Part of a small language model's weights.
Size: 13 layers, width 320, 4 heads of 64, MLP 1280 squared ReLU, vocabulary 4096, 25.1M parameters.
Architecture: RMSNorm before each block, untied embeddings, normalized queries and keys, local attention windows, paired heads, shifted keys, exclusive self-attention, value embeddings, learned residual scales, skips across layers, weighted sums over earlier layers, capped logits.
Each number is 200 + 20 x the weight over its row's rms, rounded and kept within 0 to 999. Layers, rows and columns count from 0. The size before them is the row's rms in percent of the matrix's.

# layer 9 MLP up, 1280x320, rms 0.0537, rows 1094-1202, columns 0-63
104,188,191,207,203,202,200,167,197,204,223,190,204,188,201,218,203,188,199,205,219,192,166,209,212,213,172,187,218,206,191,184,231,220,158,191,132,184,188,216,224,199,196,207,198,164,192,178,217,223,210,189,212,200,205,177,171,205,224,217,228,204,194,192,177
104,207,177,212,191,208,190,189,208,232,217,214,211,211,181,219,188,206,164,192,202,180,214,171,148,173,193,166,215,196,211,192,207,224,199,191,190,202,203,209,179,164,220,194,206,210,177,206,208,166,194,170,169,233,204,199,198,228,198,202,216,199,206,227,239
095,181,233,235,190,166,190,175,190,182,229,207,173,199,188,182,201,224,182,248,197,193,213,216,183,196,206,192,197,220,202,220,225,212,188,205,199,206,201,186,168,216,202,215,199,187,191,215,212,171,189,245,198,200,224,226,221,169,187,209,186,206,215,198,206
094,183,189,189,186,212,162,229,207,169,224,186,205,237,186,191,194,182,208,211,190,199,206,222,241,201,218,227,185,216,199,186,206,212,194,194,182,179,211,225,226,185,156,198,204,219,192,211,194,192,210,202,192,205,214,232,196,169,186,180,156,190,199,192,178
098,182,228,185,193,137,206,202,209,179,179,180,172,238,189,215,190,176,217,197,198,155,172,195,175,193,204,195,206,214,216,224,220,200,194,213,193,204,197,237,212,194,200,214,216,229,217,218,200,187,214,183,196,188,220,214,217,225,171,181,197,189,185,200,229
092,170,236,222,186,224,187,192,199,201,186,192,174,168,172,207,236,188,198,224,202,186,197,180,187,214,208,184,145,197,219,186,185,225,197,196,235,176,209,166,190,176,206,200,228,199,161,206,174,189,217,200,193,219,176,202,239,185,203,214,202,230,194,213,190
095,198,205,212,196,184,206,182,167,226,210,197,208,191,211,199,209,186,206,191,193,221,188,206,188,195,199,189,173,218,180,172,213,179,210,200,182,194,200,184,200,207,214,196,197,188,169,215,165,182,186,220,163,212,146,221,159,187,180,190,213,197,177,196,216
101,223,210,234,209,200,187,205,184,177,211,203,184,190,179,178,215,184,192,216,177,199,191,218,183,201,202,207,205,209,235,202,181,194,187,197,196,231,205,193,186,174,199,240,209,180,178,164,187,225,206,188,194,204,203,186,195,222,191,179,206,216,204,177,190
101,223,207,211,179,171,175,202,178,227,200,229,192,208,199,237,241,185,205,191,213,168,177,205,223,185,211,217,198,176,203,223,190,185,196,225,225,207,223,216,208,212,200,206,190,224,214,235,231,178,183,189,195,219,162,228,193,220,193,168,180,196,261,217,177
104,204,214,219,215,195,225,195,203,250,228,209,200,181,190,165,177,202,203,208,216,168,183,170,213,178,198,216,209,204,178,200,179,213,218,189,201,183,184,193,192,194,191,195,184,224,178,169,172,196,193,191,190,155,187,208,179,201,169,190,215,197,199,207,200
109,174,196,218,204,206,186,202,190,199,219,195,199,188,168,204,213,221,213,238,220,160,183,184,197,212,198,191,200,168,245,210,206,205,162,188,161,211,205,229,186,162,207,208,189,181,200,189,210,189,193,225,170,226,191,164,220,227,166,194,198,224,243,205,197
103,175,199,229,187,169,177,210,180,189,197,201,189,208,155,205,172,189,202,176,174,239,254,207,241,131,158,186,193,201,212,205,191,210,213,189,198,204,171,228,178,182,217,207,190,223,171,187,233,173,205,164,210,168,168,230,183,169,206,188,225,217,202,187,215
101,222,273,213,196,175,191,155,202,179,194,228,189,177,178,211,202,220,175,214,177,183,179,200,182,196,213,191,178,221,205,202,209,185,171,234,188,221,224,172,236,192,196,196,217,185,207,193,209,195,225,173,213,218,173,200,202,191,214,177,217,169,216,214,186
101,210,182,200,200,205,195,179,177,195,201,192,209,194,177,209,202,219,164,202,194,173,190,205,179,203,205,180,173,189,180,219,171,180,189,193,221,235,168,184,236,187,190,226,217,219,204,198,184,195,222,169,198,195,164,219,220,232,161,213,228,207,211,202,182
095,214,210,219,196,189,193,209,196,215,194,204,239,205,191,218,235,149,188,187,165,192,178,194,208,199,233,204,184,149,228,159,192,193,195,199,184,227,196,175,215,196,206,177,242,203,171,228,196,174,193,225,203,205,185,229,211,201,196,165,188,194,190,217,170
088,246,199,208,200,214,185,181,168,209,188,237,233,216,192,219,197,205,204,232,182,182,174,186,166,206,165,211,204,173,185,214,177,209,203,182,209,208,188,179,213,207,225,199,182,189,202,183,238,210,218,206,223,234,231,179,196,188,173,192,189,208,193,206,207
106,193,205,199,186,223,194,221,176,211,217,194,213,223,195,223,154,231,166,210,187,196,183,179,188,183,202,208,161,239,240,178,178,208,195,184,181,231,179,204,208,197,228,181,181,188,199,188,179,179,212,199,166,192,180,205,230,176,199,167,206,209,211,198,192
090,240,199,184,211,216,192,219,211,208,194,194,198,197,211,188,223,204,245,207,217,188,199,200,234,196,237,186,187,220,219,196,225,214,201,208,194,198,225,141,209,217,202,171,178,186,193,185,233,190,186,214,181,229,219,203,192,211,194,203,208,207,215,184,205
100,208,190,214,197,180,179,225,198,204,182,189,172,163,201,219,221,234,226,207,191,235,204,184,221,210,209,140,212,200,218,193,196,193,197,219,170,203,212,208,214,163,195,198,209,237,163,190,181,199,211,193,201,223,163,174,164,198,178,178,237,217,201,205,198
102,211,217,212,201,198,201,212,168,190,207,187,170,204,189,170,162,198,201,196,197,163,251,171,224,216,245,223,188,187,238,180,186,245,204,170,207,207,191,157,186,212,233,202,203,203,210,215,222,204,196,203,235,203,195,218,215,199,178,207,208,209,197,208,224
095,204,218,195,213,203,178,203,228,198,177,173,192,222,155,212,176,198,213,192,172,214,218,193,204,164,221,216,205,193,206,217,218,213,172,193,173,178,199,198,194,179,182,175,211,184,182,230,197,176,193,176,217,200,227,194,210,229,187,196,198,212,219,206,171
097,206,176,244,219,211,193,184,226,197,183,203,171,175,199,153,211,218,188,194,152,231,201,181,211,210,191,189,172,178,189,226,230,194,188,205,208,226,233,208,252,193,165,210,182,207,164,189,170,203,201,189,212,181,154,176,232,225,187,229,209,205,251,197,180
093,195,219,169,196,185,207,178,185,201,246,218,173,212,199,200,196,181,189,222,217,178,211,183,222,180,252,166,193,188,197,199,214,194,206,214,151,200,198,176,171,207,186,231,209,186,194,183,211,192,197,180,183,234,164,213,205,183,208,199,203,224,203,171,204
093,219,183,214,212,226,171,227,216,167,203,195,193,189,195,210,201,208,158,193,200,200,190,184,200,183,198,191,195,239,215,238,213,195,189,173,195,223,227,172,190,208,225,162,209,222,202,190,196,159,216,166,224,157,220,214,177,217,243,180,170,238,178,183,191
097,187,196,209,194,201,175,215,179,188,205,177,206,214,186,198,191,219,196,243,212,217,189,210,202,215,181,216,194,217,180,161,224,201,197,199,198,242,172,214,193,212,180,170,179,208,198,219,193,187,218,218,161,192,163,216,184,195,211,207,201,186,192,188,181
098,233,216,197,202,184,212,188,196,193,203,186,189,221,183,217,199,201,182,198,164,226,208,198,192,178,156,183,223,214,176,173,174,209,189,216,234,207,211,216,211,195,209,194,205,226,204,205,214,211,226,193,204,173,190,215,187,167,237,181,182,213,204,233,219
094,217,182,194,191,226,209,204,201,211,228,202,205,211,166,196,198,157,213,203,223,224,261,230,186,224,204,211,193,167,255,200,141,164,218,174,183,179,185,187,207,186,224,201,213,214,230,211,209,226,216,218,218,196,215,194,214,210,180,180,167,192,213,225,167
102,209,203,200,216,199,181,197,199,194,197,209,215,230,209,215,179,210,226,216,230,229,203,173,243,165,226,157,232,170,196,219,221,177,215,184,191,199,211,185,241,192,193,172,210,208,177,208,216,158,181,163,215,239,181,195,188,216,201,221,159,206,204,219,244
098,187,200,234,203,211,201,207,171,220,207,231,171,185,166,158,206,215,229,199,186,215,182,196,197,195,187,176,189,185,195,199,188,175,180,183,182,190,198,231,222,199,216,212,232,176,174,203,185,184,195,189,226,197,193,231,182,202,201,187,198,224,240,200,167
093,215,205,227,188,188,205,213,206,242,219,202,173,215,180,145,195,220,249,223,182,204,207,213,215,220,180,213,199,235,187,173,199,191,181,198,169,242,222,243,210,190,193,192,219,193,198,213,195,203,212,174,190,186,153,188,163,190,212,178,206,211,210,199,231
108,198,215,215,189,188,188,225,183,197,193,146,154,193,216,179,217,226,151,210,226,190,191,211,234,199,200,187,203,219,205,219,215,181,218,196,221,214,233,164,210,179,197,204,224,165,214,198,206,172,195,202,186,244,213,177,194,150,217,205,190,179,236,213,216
092,222,215,211,218,190,217,208,197,206,196,192,218,165,187,193,226,158,221,215,179,164,233,207,164,229,200,213,199,217,216,216,216,251,190,215,176,232,211,208,212,172,178,178,189,176,199,198,204,169,198,206,218,176,189,167,185,200,209,178,216,174,182,217,200
093,192,276,194,190,162,225,165,175,198,197,167,158,178,182,176,183,203,214,231,188,188,184,169,212,182,214,209,188,184,203,173,205,172,205,231,204,192,190,217,198,227,159,207,185,245,226,184,214,184,196,163,190,203,191,185,195,201,201,197,216,212,210,198,212
099,161,238,205,188,174,173,211,219,175,208,183,205,194,191,231,226,219,255,211,170,210,215,208,214,206,201,189,211,183,217,225,185,191,210,196,210,199,208,178,216,206,215,180,201,199,214,222,198,210,217,202,204,210,204,176,233,213,199,204,189,183,191,254,218
097,180,188,193,194,198,192,199,193,211,177,217,164,215,167,191,188,195,220,219,165,221,173,191,231,207,229,184,180,182,215,168,192,200,183,203,147,226,209,212,198,226,190,173,197,162,187,168,174,182,193,213,158,229,188,199,202,214,207,202,204,196,213,223,183
100,198,201,198,190,202,189,215,188,169,202,205,217,186,235,194,215,180,196,192,232,220,204,183,201,220,235,208,186,200,213,182,183,196,202,163,225,205,237,178,198,198,233,174,208,198,195,178,197,160,215,194,217,180,192,219,168,199,222,180,145,206,185,203,199
105,192,211,204,179,216,165,183,191,185,200,219,192,215,176,231,184,192,198,221,197,230,206,161,241,216,172,200,160,178,237,200,196,184,223,232,212,220,218,201,234,213,200,193,190,242,198,189,214,202,210,209,187,199,222,193,208,210,178,185,211,189,182,210,210
104,228,206,194,189,175,180,169,206,200,209,184,192,221,209,196,187,163,206,201,203,226,205,213,195,211,159,160,190,195,186,225,210,176,190,221,195,203,219,191,228,181,205,180,161,193,154,188,221,187,208,197,199,181,198,181,220,198,170,194,208,203,230,197,204
099,156,240,195,195,153,185,183,193,171,193,196,210,211,183,200,183,199,251,214,195,241,193,162,169,210,222,208,199,170,187,183,203,194,156,215,228,228,227,214,191,205,199,225,217,205,195,159,201,190,212,196,179,213,189,228,203,216,191,191,215,206,195,216,199
117,185,253,216,185,171,190,165,149,221,176,209,197,217,197,207,202,207,226,235,212,193,195,211,163,212,212,190,175,209,213,190,197,170,198,228,174,188,188,188,217,189,194,204,175,212,176,188,192,148,180,183,175,205,175,215,225,192,175,209,221,231,198,204,214
096,178,189,187,206,213,183,198,179,198,251,196,240,234,197,178,176,183,177,200,206,212,204,193,211,168,240,131,199,160,239,154,205,195,182,211,213,218,191,167,189,205,225,209,254,215,217,211,206,189,209,224,177,257,216,186,207,208,212,173,199,182,224,192,212
093,202,172,212,195,208,185,215,184,199,192,198,171,214,202,176,215,185,181,248,207,171,181,187,213,165,211,212,205,197,213,173,186,179,197,206,173,186,219,184,198,182,210,144,191,169,213,208,213,233,202,184,231,221,232,222,201,197,173,176,169,162,221,215,196
095,188,195,210,207,212,200,179,236,183,172,230,202,186,211,203,206,205,204,209,204,190,203,227,188,179,174,193,206,224,232,202,177,220,153,193,200,232,187,211,225,186,183,148,182,244,153,185,252,211,211,197,212,203,227,185,192,171,239,180,172,206,198,234,207
099,150,185,198,188,220,190,171,205,204,225,162,187,215,199,199,226,234,179,217,216,186,208,242,183,207,199,150,209,216,210,191,224,227,174,205,198,182,193,181,210,198,210,184,214,213,171,175,215,184,231,183,182,217,193,163,206,202,193,199,175,203,242,198,195
097,204,218,194,210,158,196,145,222,218,186,174,209,211,194,180,194,228,208,239,202,200,205,177,196,178,225,158,190,204,194,187,161,169,176,233,164,231,201,203,217,191,191,210,198,190,195,182,220,191,212,210,197,211,202,232,197,202,177,214,202,230,165,203,196
097,203,199,218,190,200,212,159,139,201,193,234,188,157,185,177,215,208,213,167,141,245,176,180,166,206,189,198,189,177,205,155,207,189,171,206,186,182,204,206,235,206,214,189,226,157,189,178,204,210,213,205,197,171,194,191,152,202,201,169,166,221,214,201,221
094,224,200,178,202,197,216,157,201,174,229,213,199,177,196,220,181,217,187,207,203,218,180,201,200,206,182,226,200,202,193,209,155,203,206,166,178,218,232,202,208,210,216,173,221,217,159,199,225,208,203,204,193,235,200,208,187,162,228,195,237,193,208,204,190
101,182,185,205,204,189,173,195,216,178,191,193,188,204,201,207,194,216,156,220,213,221,208,200,176,179,205,217,216,182,247,177,186,232,218,202,162,171,227,221,203,218,196,155,205,237,203,194,196,198,213,169,181,166,179,218,189,179,228,217,168,181,213,209,223
097,221,216,204,192,199,168,186,182,182,208,238,180,205,202,248,210,158,232,181,181,151,204,185,225,212,198,201,197,186,186,200,178,174,197,186,184,184,170,167,197,186,211,195,215,210,162,229,172,197,195,181,232,161,148,165,204,179,213,208,233,190,210,204,228
110,216,205,213,185,194,181,190,181,196,188,205,220,209,179,222,221,156,187,231,155,180,191,186,171,190,230,218,173,165,205,202,218,191,189,219,183,164,223,218,205,170,194,207,218,213,210,210,185,208,182,199,235,232,206,195,195,201,209,217,189,199,199,221,217
108,179,215,198,177,160,186,142,212,236,206,206,186,216,204,216,181,208,203,188,230,215,229,194,191,175,195,189,191,231,196,197,226,202,187,199,178,213,183,201,214,195,206,189,184,200,189,199,209,162,228,206,185,193,193,181,171,200,201,186,211,213,200,201,219
105,172,191,222,183,197,194,203,210,171,178,162,199,208,166,202,212,172,149,218,185,216,230,195,234,197,193,187,204,187,198,164,222,194,207,183,177,254,201,174,185,218,222,202,206,191,198,181,215,189,209,187,229,191,195,214,179,213,203,189,158,187,193,218,159
104,174,215,222,213,200,186,199,174,193,183,180,174,182,194,213,195,161,205,218,182,210,217,191,190,204,177,158,215,199,202,158,200,207,236,229,177,173,199,203,210,199,190,199,220,181,183,167,230,172,223,188,168,178,203,190,240,195,203,175,233,201,209,216,246
103,201,203,203,213,191,214,200,190,203,186,212,185,197,156,217,196,191,211,231,167,187,179,222,186,193,228,202,185,236,199,159,210,215,181,214,188,191,215,219,191,185,232,201,180,158,207,183,214,187,192,210,190,198,176,217,187,183,207,155,199,209,193,215,177
107,201,205,202,198,215,175,192,197,176,215,232,197,171,214,150,194,196,186,206,215,208,174,195,185,215,206,182,211,201,244,212,195,192,192,191,210,190,218,232,178,190,200,199,186,200,218,189,194,221,221,185,237,214,200,197,199,191,248,162,190,190,201,189,190
103,201,215,205,206,189,211,193,177,171,178,207,234,248,190,202,187,180,169,199,217,165,144,205,180,200,214,195,202,170,201,179,205,183,172,182,224,224,206,191,185,154,182,181,173,208,186,217,186,184,216,204,232,215,177,202,196,187,208,157,215,195,176,194,207
103,192,245,223,195,204,220,202,183,214,249,197,210,208,179,183,200,186,209,229,200,199,215,179,223,209,180,198,196,184,208,217,226,165,179,192,168,219,207,201,214,192,227,187,227,205,224,189,195,180,219,157,210,177,194,216,195,224,213,209,191,224,199,190,206
098,207,192,216,203,212,179,180,222,208,209,194,191,213,189,195,213,176,196,209,211,176,194,202,246,211,220,184,180,189,246,190,226,194,221,197,218,179,214,186,189,203,200,201,206,213,199,240,177,192,183,192,189,212,190,234,207,195,164,211,207,200,216,170,188
104,218,217,204,198,198,207,186,177,206,220,240,189,163,205,178,192,166,200,190,211,227,201,226,161,173,182,192,230,213,214,221,169,221,172,229,191,225,185,199,207,195,207,181,192,176,173,172,190,210,229,203,194,226,179,175,208,213,196,142,150,196,186,162,196
103,216,209,203,197,191,194,182,212,230,202,233,199,185,215,235,206,199,262,197,200,189,196,168,181,169,213,195,181,185,186,212,177,204,216,204,175,201,193,226,239,181,200,161,209,213,186,185,217,167,212,205,157,190,191,179,205,219,169,174,248,176,249,188,198
093,204,217,204,213,192,238,202,188,200,184,182,180,204,190,185,212,176,188,185,205,226,240,223,239,182,213,191,217,229,220,177,200,201,169,207,172,218,198,207,221,178,184,167,220,221,181,169,267,184,187,192,229,224,179,172,197,211,198,181,225,202,209,196,222
107,208,231,217,198,186,170,203,184,183,218,183,183,200,209,205,197,211,181,215,196,165,181,204,192,180,204,192,207,175,195,175,199,198,211,226,178,213,250,223,213,216,198,190,257,248,201,191,206,176,231,199,221,170,143,182,199,192,209,199,184,168,204,189,207
098,212,192,191,196,179,208,160,216,215,172,191,198,181,187,201,191,211,203,191,185,195,217,206,186,219,208,202,198,237,201,186,188,223,216,202,194,170,214,220,227,171,200,212,203,222,190,211,212,205,242,208,213,179,214,192,199,175,233,184,196,218,210,228,234
095,198,236,228,192,181,195,211,164,204,208,180,191,249,206,200,207,212,185,179,204,174,241,227,190,204,210,229,218,212,243,170,194,193,175,211,205,179,202,217,190,193,216,169,190,194,214,183,201,145,193,216,204,174,212,216,198,199,208,192,212,206,202,182,184
106,179,201,191,203,178,221,176,174,194,182,181,215,190,230,175,181,201,185,213,198,181,176,205,200,194,197,213,164,200,187,201,203,210,181,167,178,215,225,171,192,190,196,235,215,183,174,185,187,231,192,188,185,199,187,208,211,222,235,210,196,242,181,179,182
099,198,195,198,193,210,170,199,201,195,194,221,181,174,213,169,204,219,168,232,208,200,184,202,234,149,201,180,196,223,203,178,203,206,192,197,215,214,199,197,194,195,170,194,193,167,184,212,183,198,230,167,216,178,188,225,184,184,208,196,225,226,215,162,175
111,202,217,203,193,180,156,179,197,203,197,213,208,219,210,200,212,187,205,240,209,184,178,205,193,206,209,198,219,166,250,191,169,185,147,200,171,201,246,201,194,158,185,196,178,199,201,228,193,185,226,197,237,239,193,215,185,204,215,175,206,162,221,224,186
101,210,181,208,210,213,162,219,210,188,200,183,209,193,201,232,199,216,181,218,197,183,244,211,185,192,180,186,212,229,206,170,233,185,172,194,208,193,193,218,182,193,206,211,171,225,157,181,218,164,200,183,184,204,175,184,164,140,198,202,187,208,219,218,236
103,224,214,189,190,195,174,190,162,203,213,196,193,211,217,184,201,191,174,218,213,153,195,207,214,202,219,178,209,203,192,183,205,232,164,188,197,184,192,226,211,194,202,168,205,212,201,217,211,184,217,188,224,175,124,190,204,191,213,200,202,175,193,174,169
096,203,221,225,190,181,170,196,206,209,199,174,174,179,152,182,196,183,179,207,181,192,230,219,234,177,195,208,215,212,187,182,195,195,206,188,180,220,239,189,217,186,209,221,210,217,198,177,219,198,201,195,224,225,192,191,205,218,191,209,225,194,184,233,214
109,180,207,231,200,181,199,209,183,202,196,217,195,191,153,168,182,176,207,204,219,177,205,206,197,191,193,207,169,193,218,174,212,201,190,187,198,206,196,187,217,145,214,219,212,174,220,178,184,180,196,206,175,205,189,213,208,198,166,210,225,138,216,188,217
097,244,191,173,191,201,149,212,190,166,225,216,198,226,193,178,216,189,190,242,204,195,208,222,227,201,230,213,204,221,233,206,252,204,175,162,161,230,218,211,202,139,194,194,221,210,222,218,197,220,188,208,225,192,185,246,177,204,186,172,199,219,213,216,209
094,213,224,184,189,201,193,181,198,159,176,160,174,180,193,171,191,191,175,223,202,175,188,180,158,190,205,178,185,217,211,192,217,203,190,165,200,214,198,207,248,183,217,200,197,233,176,155,184,180,221,188,220,231,229,202,181,191,188,197,215,230,176,210,195
107,209,219,213,205,203,169,202,206,177,174,178,197,191,217,179,190,170,159,197,209,200,214,153,192,203,197,204,213,168,229,193,211,215,187,208,220,205,213,184,239,190,201,216,181,182,166,190,209,216,205,164,201,176,163,193,205,174,197,203,187,178,214,215,209
094,192,212,200,207,172,173,214,186,184,199,166,208,196,195,174,234,201,227,213,169,174,243,234,207,218,270,183,203,195,224,224,228,203,192,177,198,211,206,209,203,196,225,202,215,171,229,208,183,191,224,193,227,236,226,246,224,186,187,194,169,203,219,193,216
096,203,205,191,197,198,200,197,214,160,218,186,199,212,167,190,211,171,221,214,217,198,223,210,209,209,188,229,194,216,208,185,228,204,201,209,200,229,257,168,197,181,215,222,160,217,198,180,187,218,238,186,233,223,201,248,221,165,217,205,198,221,224,207,152
100,214,202,219,194,212,193,217,201,215,193,209,191,203,207,208,192,219,203,226,201,176,188,208,195,211,208,190,213,210,217,190,181,163,181,211,172,177,206,178,176,163,215,168,209,194,169,211,228,214,202,194,231,202,203,238,216,198,200,181,240,205,179,222,206
100,205,202,199,206,193,142,209,229,220,197,184,212,261,178,195,205,202,179,233,204,229,193,211,181,197,200,158,209,214,218,185,201,183,164,164,191,187,223,159,225,194,187,183,172,191,217,193,213,201,178,193,181,220,193,208,142,182,199,210,184,201,193,178,196
101,216,210,228,209,206,203,186,234,162,224,227,185,228,206,200,203,181,194,209,216,178,203,177,197,218,229,176,189,198,226,191,220,149,211,226,186,184,190,210,205,181,186,184,207,194,197,211,212,179,200,223,165,185,199,208,214,213,179,157,192,198,196,218,188
093,202,232,222,188,155,194,169,174,206,154,214,193,209,200,159,199,206,194,233,202,181,173,203,198,193,204,198,204,185,204,178,203,227,210,210,186,214,221,202,188,195,206,238,194,205,178,185,182,182,198,184,203,249,201,198,140,221,187,190,205,212,185,210,209
108,197,201,192,194,207,194,188,192,175,193,216,221,172,200,201,230,189,156,210,162,201,188,160,169,172,183,191,204,197,246,178,227,183,175,186,181,189,192,251,201,192,189,171,193,187,158,185,192,217,247,196,200,183,181,155,192,199,209,183,206,207,247,240,230
104,180,208,200,193,198,196,191,193,185,202,221,178,175,186,181,170,203,168,193,171,197,187,191,215,179,238,218,188,220,190,217,189,209,194,175,235,198,205,155,203,189,219,195,187,207,216,187,233,173,210,199,234,205,208,213,163,211,187,191,222,247,192,212,210
100,185,191,196,198,208,203,199,187,189,222,233,190,177,166,213,232,192,201,196,172,208,235,244,203,205,184,215,149,181,225,196,209,180,196,179,200,239,189,203,163,214,225,193,245,179,232,224,174,229,222,192,223,168,218,196,137,175,181,182,174,200,225,254,214
091,174,207,207,199,223,182,145,187,188,168,209,174,175,192,190,211,156,175,189,201,219,217,194,202,238,217,200,184,174,201,196,183,203,185,234,205,206,212,198,221,201,203,218,191,208,184,228,208,212,229,186,175,196,178,175,182,218,188,183,194,185,190,225,225
106,221,200,206,188,212,192,212,177,229,208,212,220,214,209,225,199,219,191,217,203,223,156,217,191,200,204,184,184,197,193,209,195,186,214,204,178,169,223,175,195,186,177,188,196,219,183,187,198,161,231,187,201,243,168,222,174,186,197,174,235,207,221,208,230
106,195,197,224,206,177,213,151,189,237,180,194,174,219,172,173,204,186,221,214,174,146,239,213,191,221,169,207,218,224,216,148,205,174,205,181,223,207,218,226,229,191,212,192,230,165,213,183,191,158,206,206,209,201,212,207,199,200,199,200,210,198,195,205,210
101,193,182,225,214,186,209,179,183,201,194,204,187,186,200,192,210,184,218,215,173,203,209,193,189,178,260,179,205,215,239,203,211,197,181,230,191,221,190,194,183,193,242,182,196,199,186,191,244,207,222,173,232,222,165,190,209,156,245,181,178,188,198,201,201
108,205,217,188,213,180,192,190,199,208,224,200,225,212,195,202,200,182,217,207,219,219,227,175,194,199,196,218,201,175,213,190,192,198,215,176,206,210,162,197,192,168,221,172,235,185,189,193,186,202,197,201,173,183,180,196,184,213,230,172,185,220,207,181,181
112,201,215,198,214,191,157,189,198,209,211,190,162,176,198,196,162,179,220,211,182,216,211,208,218,202,230,211,195,169,241,192,191,194,174,176,199,206,215,214,204,190,203,166,225,207,198,174,170,206,211,191,200,219,192,181,159,163,251,200,219,166,209,218,179
095,193,229,182,207,195,200,207,193,208,202,207,196,154,186,233,199,195,172,246,188,182,210,182,196,202,210,180,170,177,239,189,252,203,209,199,208,235,199,211,182,207,219,191,247,211,172,211,201,181,212,198,206,242,197,205,221,189,174,202,196,228,237,212,217
103,215,202,207,200,179,180,187,207,204,257,208,194,204,213,195,214,195,216,233,172,164,198,232,205,215,214,183,199,188,239,198,207,186,171,213,186,187,229,227,175,174,217,185,256,207,216,221,200,229,219,193,215,192,223,190,190,197,211,182,239,160,223,235,190
096,204,201,200,216,200,203,188,202,227,179,211,199,212,186,195,220,198,181,202,245,193,203,237,217,204,202,213,188,211,220,222,200,199,206,200,223,228,226,196,207,210,230,160,218,181,183,171,174,218,254,194,214,202,206,208,183,222,203,165,223,194,158,234,211
099,165,202,206,212,203,197,185,161,204,161,237,188,191,175,183,177,201,159,248,231,196,201,202,212,160,245,212,184,164,217,212,187,191,181,216,184,169,184,203,206,209,209,143,172,194,228,189,228,174,185,228,226,225,175,220,207,184,195,197,188,147,201,202,183
100,189,187,207,219,190,186,196,172,171,230,208,195,174,206,209,199,213,214,223,197,207,178,200,226,189,209,201,211,203,245,188,241,191,198,173,227,183,224,174,231,212,221,203,216,171,205,207,221,195,214,199,200,175,179,162,223,196,224,213,195,208,227,230,156
100,178,204,203,182,198,180,192,192,169,194,160,186,229,225,226,208,169,195,223,198,189,239,197,186,213,230,142,176,218,195,180,205,172,185,222,214,197,200,180,206,207,190,216,193,227,177,179,228,160,204,199,195,212,203,184,243,196,167,190,205,212,172,215,177
085,203,203,193,179,192,201,136,172,195,214,183,151,175,229,194,183,199,190,204,201,190,194,179,200,182,224,191,191,216,197,198,198,174,199,205,203,170,206,191,219,207,195,217,191,212,160,182,210,204,216,188,236,227,195,182,203,195,236,198,199,215,207,173,220
106,217,219,214,196,186,218,191,179,185,206,169,210,205,193,150,213,189,205,201,208,204,171,216,164,215,174,217,209,196,216,224,216,219,223,204,215,183,196,162,217,194,227,166,215,222,236,183,246,204,194,187,209,201,227,217,204,212,200,201,204,213,254,197,140
096,231,226,219,194,198,187,192,185,214,227,177,173,200,203,225,210,181,241,223,181,180,214,162,202,215,176,182,186,210,206,182,191,207,190,232,206,207,195,205,169,186,188,211,187,205,168,185,262,215,195,192,219,238,175,153,209,215,211,202,187,240,188,226,169
103,202,194,217,205,207,161,192,202,185,221,208,202,183,187,219,188,183,206,185,211,211,184,214,219,191,194,167,223,202,209,208,184,170,151,208,178,173,189,193,208,210,203,162,200,225,228,210,200,194,191,203,175,193,192,210,200,211,230,194,229,208,203,238,182
102,216,220,183,198,184,164,235,190,164,204,203,218,204,200,192,194,193,176,192,186,184,225,205,205,158,186,212,178,224,204,178,234,195,197,182,206,219,208,204,203,210,173,198,192,190,211,208,228,174,217,196,203,209,170,249,203,208,224,172,198,202,179,200,199
107,182,230,208,205,204,205,149,190,190,185,189,210,225,178,159,195,199,194,210,228,202,225,201,229,175,158,196,199,221,228,170,178,227,238,240,216,217,221,193,220,175,197,204,195,186,185,171,178,173,197,197,180,199,185,199,182,185,194,231,182,213,185,197,201
107,251,201,193,194,167,174,186,210,221,201,215,187,216,150,211,209,224,191,191,180,203,229,195,193,194,178,190,217,222,220,206,182,199,195,185,198,161,214,213,216,165,192,211,178,193,163,174,211,163,208,181,181,187,154,187,193,188,199,168,221,223,219,207,195
126,229,195,205,196,203,181,171,201,211,216,210,207,215,167,223,190,197,224,192,193,219,193,204,219,195,194,169,230,172,198,167,213,170,192,191,189,245,214,225,213,187,205,189,211,203,185,142,241,214,229,200,197,186,202,200,188,206,222,205,219,216,208,209,209
105,163,203,223,184,181,202,205,191,163,160,185,197,200,212,168,196,215,212,215,178,164,222,193,221,155,205,180,205,169,214,172,189,226,187,195,197,215,220,197,222,197,186,190,189,192,203,178,200,187,199,143,206,217,169,205,184,185,214,204,200,201,190,204,211
097,201,223,189,221,145,223,191,218,200,202,199,230,209,194,203,216,203,201,189,199,251,189,202,191,210,254,188,192,164,197,206,185,179,210,170,213,156,197,202,204,211,226,201,195,200,159,175,219,189,202,206,194,195,212,178,198,185,180,167,198,184,174,211,218
112,189,215,232,195,177,198,156,194,237,179,215,180,213,181,217,189,162,182,207,204,236,191,185,208,144,181,201,188,179,195,194,215,199,204,165,221,161,226,211,215,191,236,197,212,225,186,202,160,163,221,211,226,188,208,178,169,224,178,196,214,251,219,203,224
091,203,194,198,203,207,169,198,192,187,191,195,213,221,170,186,185,195,162,248,190,192,158,164,189,235,208,181,191,188,202,207,195,222,204,194,195,176,234,189,207,191,174,211,226,217,204,195,205,161,210,186,183,233,211,186,164,182,187,221,180,202,189,225,201
107,211,231,207,191,159,191,127,205,231,180,162,185,194,203,200,237,196,181,226,231,187,161,194,182,187,185,182,170,195,196,186,191,199,180,182,167,227,240,189,223,198,181,192,215,184,180,163,205,203,245,175,197,221,202,193,204,211,193,194,204,186,170,197,208
096,168,189,202,205,199,149,197,191,223,197,207,189,192,203,172,185,238,190,216,177,237,209,200,179,190,179,183,183,249,179,212,190,216,195,189,204,205,215,211,216,217,245,189,197,211,188,240,179,163,208,225,208,174,195,170,162,203,224,174,210,199,211,188,172